python train.py --init_std_qkv=0.012 --lr_mult_up=0.714 --lr_head=0.00703 --decay_shape="linear"
Each number is 128 + 32 x the weight over its row's rms, rounded and kept within 0 to 255. Layers, rows and columns count from 0. Numbers have three digits each. The size before them is the row's rms in percent of the matrix's.

# up: layer 2 MLP up, 2240x448, rms 0.0107, rows 1791-1818, columns 112-223
# down: layer 2 MLP down (transposed), 2240x448, rms 0.00724, rows 1791-1818, columns 112-223
up1791 086:115145155152152121140101089099134103169139118098117154118151081133175044114088118152141112109124127199116143132123087155117138212123159172067184130075120145146103148118154132126150131085104090154150154164129181206144100103126134107135139061118107132096103173082145130161182134118156085130066095086124119103178114111113124137255108090124
down1791 087:111153134164107156148098130108115169092096150126124123140113179137106147153132091141137126101118138070149089080107131124142140069149114115185126125254116107139100126099126112139117121172145189128150116058088106098128164163134174122114119189104139113148098083137100111102073127142083179134193123129165094150071136132133111135081129108153
up1792 079:124131188161107085107161103130112113088108087137141165149153147167143132111076188109161144112098094151166133168152137191183074158114136158166164139039087188146184119062140157138125158056109147150189098148102079094099126117125102133069156128169081166135089126129166195040101089114112116150143197121091116130110131123124112124105092158097
down1792 080:109143087118151179132127129095099132189119158135139124092091120039077122159155089122142147130196100159069119079126106137076146058172089122124150127191161130116071131177112073101121115162109136123098171130190121116139135145133150088182109179136176105090183132125080053204139163129114131120088072072141120127130110159149112180135177128114
up1793 143:134131130118159135106124126137159159155120059095096169100174123105172137113131172113112147099144198114131116118069067103127172083154105105106102106096128155129133138133096123126087104130162046144176122189072111123168141121116082112166128054145160091106145145104155157140124102101119130167117104164141142089108205135099156125147115079225
down1793 119:063082118103142166118135092186145098110178138094130109136084047121144124152172079140133096146125105133145103110120144103087155125147179074138152096128109126141169108152126120113154096071144110139108114104110175140132169073155104155144093110091148154186133126155104096102146091151123153098167139122118223168115103109137046144145143069073
up1794 096:068105151110147064148131086154159141131097139062135168154127115114079133116147114150118127107115141164138129157042103158164156136161155174123142116164101167141092116195121140177092129107149137119130127198111145118147137152137100158175212151151115138108140129151123161081082118144095191193131169099153134106126134097101097087149106151176
down1794 094:141120138171126153106216127129205106106110150151112069129173139109197153129073148113150105112172108115102075086182169098043127110118124132089147149116125125123154116052136119117116083094118135090110124047117121169101172127102193087145144133085152108147087133098122120154136150151096140117121143159067127167137119184223158173089168139111
up1795 086:127061152097142150142165142142171128143114119171158131179123118115118141147088112161083108132155115121166133139134120161105084119115145112142103114106143160146066119111120111091061088120098077131106133128117149172119091135202141208151132166120142130061103135168149102166141143133119100151125085195111152107179165077089152100149127084150
down1795 067:104109100200164131081114179124124107182099136141075113099161110172141117186087200073143166170112113115132095163098123106107121180117156140125171109157176168133153169148121152178153141073186138206129029150135152122166148108067120092078119124166119143144082127051169131102123195162187134094117101097040103068109058139136071166122091173087
up1796 095:149095083099121144158153070112129142166083147219129086136131127152121124188104120119080123142129134200106123102137129095112142112136166129139135101130116068166147105188121118122116111138131151124090166152147140129095115130132105123144134164094113117074110107097145095110147142134113073093144119071098135142138079105133059182151208109118
down1796 106:103087159109093096174130165096183129113141122128071104134091152123111092060202127135174153091158109118138153122128146147151090136122097202138152140136093171127110135126071110148073160134095109156112195098115091115148115169150133140120172115158165152157117165161152120070101094159178189165145049144161131161108138148101136098108069151160
up1797 166:159086189078144105144143124127152072146144085160143123137047148101140052140113149129108167151145093121162118099073138117145114104159069190104156074147124104173195088167107061111117084109104088152077123125101100137123139142131163143118132100141120127147106113142175081117131154129142102110123115118185168105163179086138125087173155176157
down1797 143:135166145118139166070128125198213164088164142128102161120089199125182088125139110123157131133149148110131142167109148111115168106113132104068155131173103133195154141194135097115107151096143155107081171096109168101106104080081167109147148118095127144156107184090119142072177134119108096105131096133128136123228063077103069134094110146108
up1798 074:125164144123107122117174120167169085132110122169103065123136176079165104097137114126079164144188154117095094122129141116101132144125122190100138154156142109147188151126139104123085148146153169184095154086073086081160032170107167140117171098116115108157161134118137154211092146149167149117078110109098101156074154112095078146181125140140
down1798 071:129113074194179137100102122085068155157156120089154166111099059197137113153148145138171074103087147145153151159107138165172145138106097089172100121066118083154104098151138145054152128126160117097136121191179153131102228132125120108144099108149111091104119068135099085086145122106089062140128137083165173137142111149171105106112132109149
up1799 097:119117119133089129110159142132176090147104156117145141111137076088136142077119131140131108125171102208131159115162121126112128098132060094081094107087111221104099114174116172073143197127129110136139153111167125116148164130184089139134100118130098117153148124124149122054181123158127103107173107084141166132145134064109152112160117074100
down1799 104:151186134102101117144119099143093188096166070169078066177123129149109081114211167122100099130137123106073107152121147137112152157099104156149141167143089064126176139098181130207132073108111186131117086108097150183086120130077142084075135143156166119124137173125157148163107142122122199139118138112100184136140152169120099140080118161155
up1800 085:120113124145110158146113100131067100094202131144079066163171124138138110092168130089150146120143189076111112121201101088178161101134136143149062100171141082155111111124119155153133186097116141133110089093109126171128082119152096114171117117145148173088141129126136166136116151102142125112081141114109096105149131091124047172114099151098
down1800 093:108130150111146128118183145159189116181115105165162217132110171134174156126117120133118118131136082141175119164092089125085122165118079134070160124078129101079172035106110145116147099127109085133091152114168104058098093126184130111166116125156097143158057160156083117134137184107116101113162090107109165163139105159188146087207129123140
up1801 138:128150120118120075179138089116174101138172125093121184085141116186075112156150144126161117159129137177110152060102124094127156107116143089167099131069118137118143128107156099100123184124135175118136138151089114120090163156166046122179139088124148141083091114139130182115151117117138135164123139135108121115158087102149117068144223208149
down1801 115:103117145086178184125165118172143140150109154142110119137092145049062112150166135116143087145176107126157167147068135123121154128132156112134150165128100092130171152132103130127082114122126062183092125065061136126134136148130142115151103143136110081125126148138131131133173040178178156137090158145194200143112146152148147139096087104121
up1802 080:030143120165149127118106135113118140116163124094131106085155094149154108174104149142174093056080152089141134135109138126079083136155124129146162146066134186165135131094096105060115144138092115155103127125116111152085121161173100103108141186168198144135171153203122120093118122133089058101141140101099126164150055144109114190089159137188
down1802 084:174103143078111112127184114143155097108132131215189131132106108109111117101084130130115155170146133189139149117149088147133189125090148138103152096157134061116121102124197131134156137123105108110182159138157069080133082066096170134129107044117117152139099154054133166143155148152125173139165078202098126121068120098083130126193162128091
up1803 107:147095150134150129135092090136135144145122148203097146091105164126173073141121119115159132100136152181169142069173128162109169126132078132120072127124127150119073175079154174126163079111143081126110131098073137154143133157156124136107091127152073144164074125107143120035131134116090126105166123140088154101108101112097089155094063137107
down1803 116:077177091124129149125142161171100155086106130092135106173158108170086180142154115161065146144111142115094125116098117098143094072121166128174135125101178126113194093142077151179116135114147182123159110137120101120117148134154134160094154060145106091090153134148133109202125039128188157125118122117121179120136147130147108130146173137154
up1804 115:133093095136175079147076052136173099114116099125116072134112122109113118158144123126180046098163116188128105119095085115134141128108121137100130125217124124127149132044171114165126152080155129121086129073131165121133103142144083162124152121120093108110061150163123102134144138091182161124138157120125134140142134093151133186158119143144
down1804 121:153090164090175129104188146102114144168192167131139172131166166133162126105030144104089135162130119082157139154103174138144166128166083132129109111113130127144092041097076102117079132203152121187147146151109136137098130104152147126101090133149136110170090126124131117144153184099110127098139082132111127149142137155152197103128142091219
up1805 096:104103123151137113183150131098174137148124139110143054101112100108144198138169156158149096143163099155113093130186124159118134059119063179124135153141124101132162174109108118134123099060131140103152114142126109137157122105101075141178140106170124155103131101174156151183192158135095123121238118118133150114097112097143073116147176118170
down1805 084:142149166080111153113149161122083088102152116124115139110179112143121137152103117109099144171138133104181133209115132124137120180080112076143140142132134142145080083108083097104102134196139107255154105101120128209101098144111129061119141168225112137138103130119100130114120111111104150153138099187177193123130151087174218142103027134212
up1806 086:191119123148124177063141165114118101155149153173097101131121079135117071133102127116158103110071104081211106101130108071149150078128084125163078044116139195152130093161140114088095081140097130115129124117092141105095104171129175108117066119089114112111062184061164124177107103166136151106066145108184155113151079067155112173109137140095
down1806 081:089107160130095069153118111102129102119104110100147110121112182134128118139195124140098112165140135168033135159098132131118046151127117152145178165172143070104173112120124108146172105122167122136122119121118100120148151135134095109104161165069131125173159141164108153075129135112102140107152064162123186171162207195134142115145144171120
up1807 069:129174123094108159123118176106128125131162096197103106109109186068101090127117123157098155071082148123215114157143145139095098140135110144117135120187073062142087152128143135134152120078091128129121145150104158183165170130147067118141181187146085144158203176097134130113149116138131140136119071165110143121048155106119131159115089110117
down1807 055:119052083120117075135146121162128108141134105123117147098155082161105104078185113091152124195152118114094127116146096111183170137081137108130100118147163177120132104166111126133078111146175128078128164192179066123125074144138160154132053115108171151128077106134128109151096167101092110090159137128136029176151110125139163103119116111150
up1808 113:141116120085132079162120078118133098109084114157107133159200128170219112128096061152130181122111109172068127159117140132128133092154090132125200170079125176129166118119137133104142141119098168166120151085111167119081174121155058113125138127153110145134148063112161159048123119185098117124126113120133146151143128109117187091127083058090
down1808 127:095076110110104149137121168093137165116168158207152152109067097133073119119134134133096116136132082106097139127116148150125118141145065113116141155163123142156143126176103073157076122162108128144095150143152160070184130078078175108101126066107195173124161174124086137205155150140196126126104142119114113086089177106117090168162176150128
up1809 105:095127149142131117129096158141173128122044149136101097120130113072158119096087110114125087101146113153067164146125145094129133078142125111160097103072122159110096208094137179125160084150099085133209131178070106189205132111130126116166118094151121115131059099146138144123098095136141137152089138166177148089131158125134046082179062088086
down1809 098:100171091139148120096116130108128108135160117096139143114103166104107096159140165135162146095158145155208150149080112155101143136132109142103133161150133094118182096160113135129138229133154100125106134145098155102108127081154163172025139123163131085146128124104121123146161166114120100123144135103078169151107056158127170136101182117147
up1810 063:075112161136171109144107119126102156134112141122148154110168189111137138172062124129131137116126140062232148129129148120175094142132131106103119076160112136148142133061134169130126077144094147094111131199091146176108157130095121130091061106169226135125050121045153126050103132086150147102180121125131135184124112146152102133097108177146
down1810 046:135128098188129137116085165133102071117125128113131134168090053154161155065102117116099143142123166179086117133166072181087170098096106185167166193088137127111116122149093117151147126061150140185163141069151105085134144116154088116120183099119124125146183124169162079120121072191141114143100120166101156031179108092090107084117131163120
up1811 107:123168112139187151137085100078119111143119095126141114073084078083170092189169170114122152133156169094135079087132139128099203090163151138123116100094122114156159139134149098135201136161138148122094131170145147129157174128120141099112142107135146100078133087087143162208105116121147105187160117132134103148114101082107122180177133144151
down1811 101:154102156129153122118180123119120105095131172080139168110111173148140128153140091155169132187140108119110150117108149128184044149106131127143114107198157094155107153143122089142075144117118151115134150055093153119150102116111170196144122128124097079167127145154089113021110091136140119101146150184130140121157152133135153063077058100104
up1812 082:125117104114176138080184139143191147088144085134066116098132146087113144184115115084080144126126107161196126168143163126102104153124059126147111136094128048085129129125102144096117083128116117124178177086115130188172101088076129143133131145080190119093140175131144112184115151140149111123139138146105188130184093097170131169131161080085
down1812 079:081166113080159107188145124195148098147163137105184107129102152163138087110152107133167054137135134125062117112093108148127164100199125145121149101211120176119111084158102136153116113138130147080100177146089089080113109140135123111150126116091063200156156120152106124137130107135124149123157098093138245095149061168091052115100159151132
up1813 138:163193101132149162168109078151130160122148138145088129074132102193090134101123132143123116149138143091174169118106102113174148084134182116127107130080139217109085148087122143106147044057227131129174141128114109149127117130095094105071135162150236096114154136136131073055093144119143111184134108154112134107187128104134126156203194115116
down1813 122:109159105131158094080103094132102053104130128073113081103088079086179167119166074160115108151093089104157111196141128119060114123200165135099144124154171096129165117168101148139139101133096102119099137157123115106114089110092082098135135122097064135114073155137112172180100083088178122099139186101164111162070123148160101127143130037140
up1814 088:114128111126133152134131113094138096106171140204097132092048083131098198179111131142124098127197120129154136046065136066153137118107153075141131125100181109083134135149121139178144063093191130092143095108158156091166149155147109158174132116130154148124142039143142129089163114181100179149191126127100150124163118120111169136091130176133
down1814 093:136192129181102095148119136120128138172071100107135141119179136103116132094152132056086159132074128174090171148143099122108120122079084120185094130133107096143115128086094160160104176161088158154091096174089154157099122087143136060121129149143111126168082183164130130159138199102171109132143125145126244060113185140178127104113068118122
up1815 081:166142140105169175146129129112129101105095091172066101152114129063139112152145089155106146109119130122108120133191113125113146126110071144176071118157153253168194147151141118149125107117165137117072146101119096121110145137116130130119132160127057111147123110053103116142116106135098156161143151122125135124119186104128156164131152094173
down1815 078:120087132148165081128130122157112112144129144084159176129116123185112099186130130117153083143124124061156123211102117097124068105128164092036182139050124086089106129121104160129122150171120129114132101127122181130185076163157129131189105124107202152114091131185151143096143121098162081116139099131142170150138120138141117116135159166072
up1816 093:067150108124124085162220127086139188129128077159121159069176123185152109139112121140130106132101066156060127162098078163135121095146059131088115189103100146143108119106114101174076212169178108095193116175152142119138193145089149152106139117138133108104055096135122147112144206115205108142153131080118111069119086164116105150119153117136
down1816 094:123048108187130156081095185089117067131101123099142136149105140076102146095146149113164122101140229142170126055142132136125147175142189159152142083149148074112117184150124114056200075104110107144117132074118125075147101135146117118153132113085140120115229151132100100118121097152085121145126133076127171212154119055136142137114106144145
up1817 122:148135115109135090106165170120110136122122147135065106132179135167130178136135118137116173141146115159111140131131143127210134079118119114094171205146091183166144175095133108186151170118168121119108122089071095136117097128088133074094103083148140128127135143153172086127181150132081170135127102150184135116126084094143099133153129161134
down1817 089:165085125153193163126138117067096136101134099118118100078066140147091121157129188176196151129172118165160144153158137102130163112110072155119148090107138119103159105064122087099107197106081123140158132072128127153106138117070132133091067123127148119123077160115154132155127162081081111197113147158129159160115082071132214075080180178136
up1818 124:138087122131167063106117092126147104165169079157109066111111034114138113092100155155068127093151141175106094109096092127069123104134213183124157147123105127137156120111111122121098117195118157127127158159102062111178159157140144099126125052085121160042116129155141137134111188135149121174081168113165160098113159138142112174116136129130
down1818 142:162129069149127159102106150131112154104147127125136102117144132101146124099136081112190125108154155102174116097115144095075170170145112089114129133192156123124109114181099173151147076120114111102141122127149092128118159115165121064139164134195125176113121201063122091104125049129087156097132147142115128116155146134162145093152029052169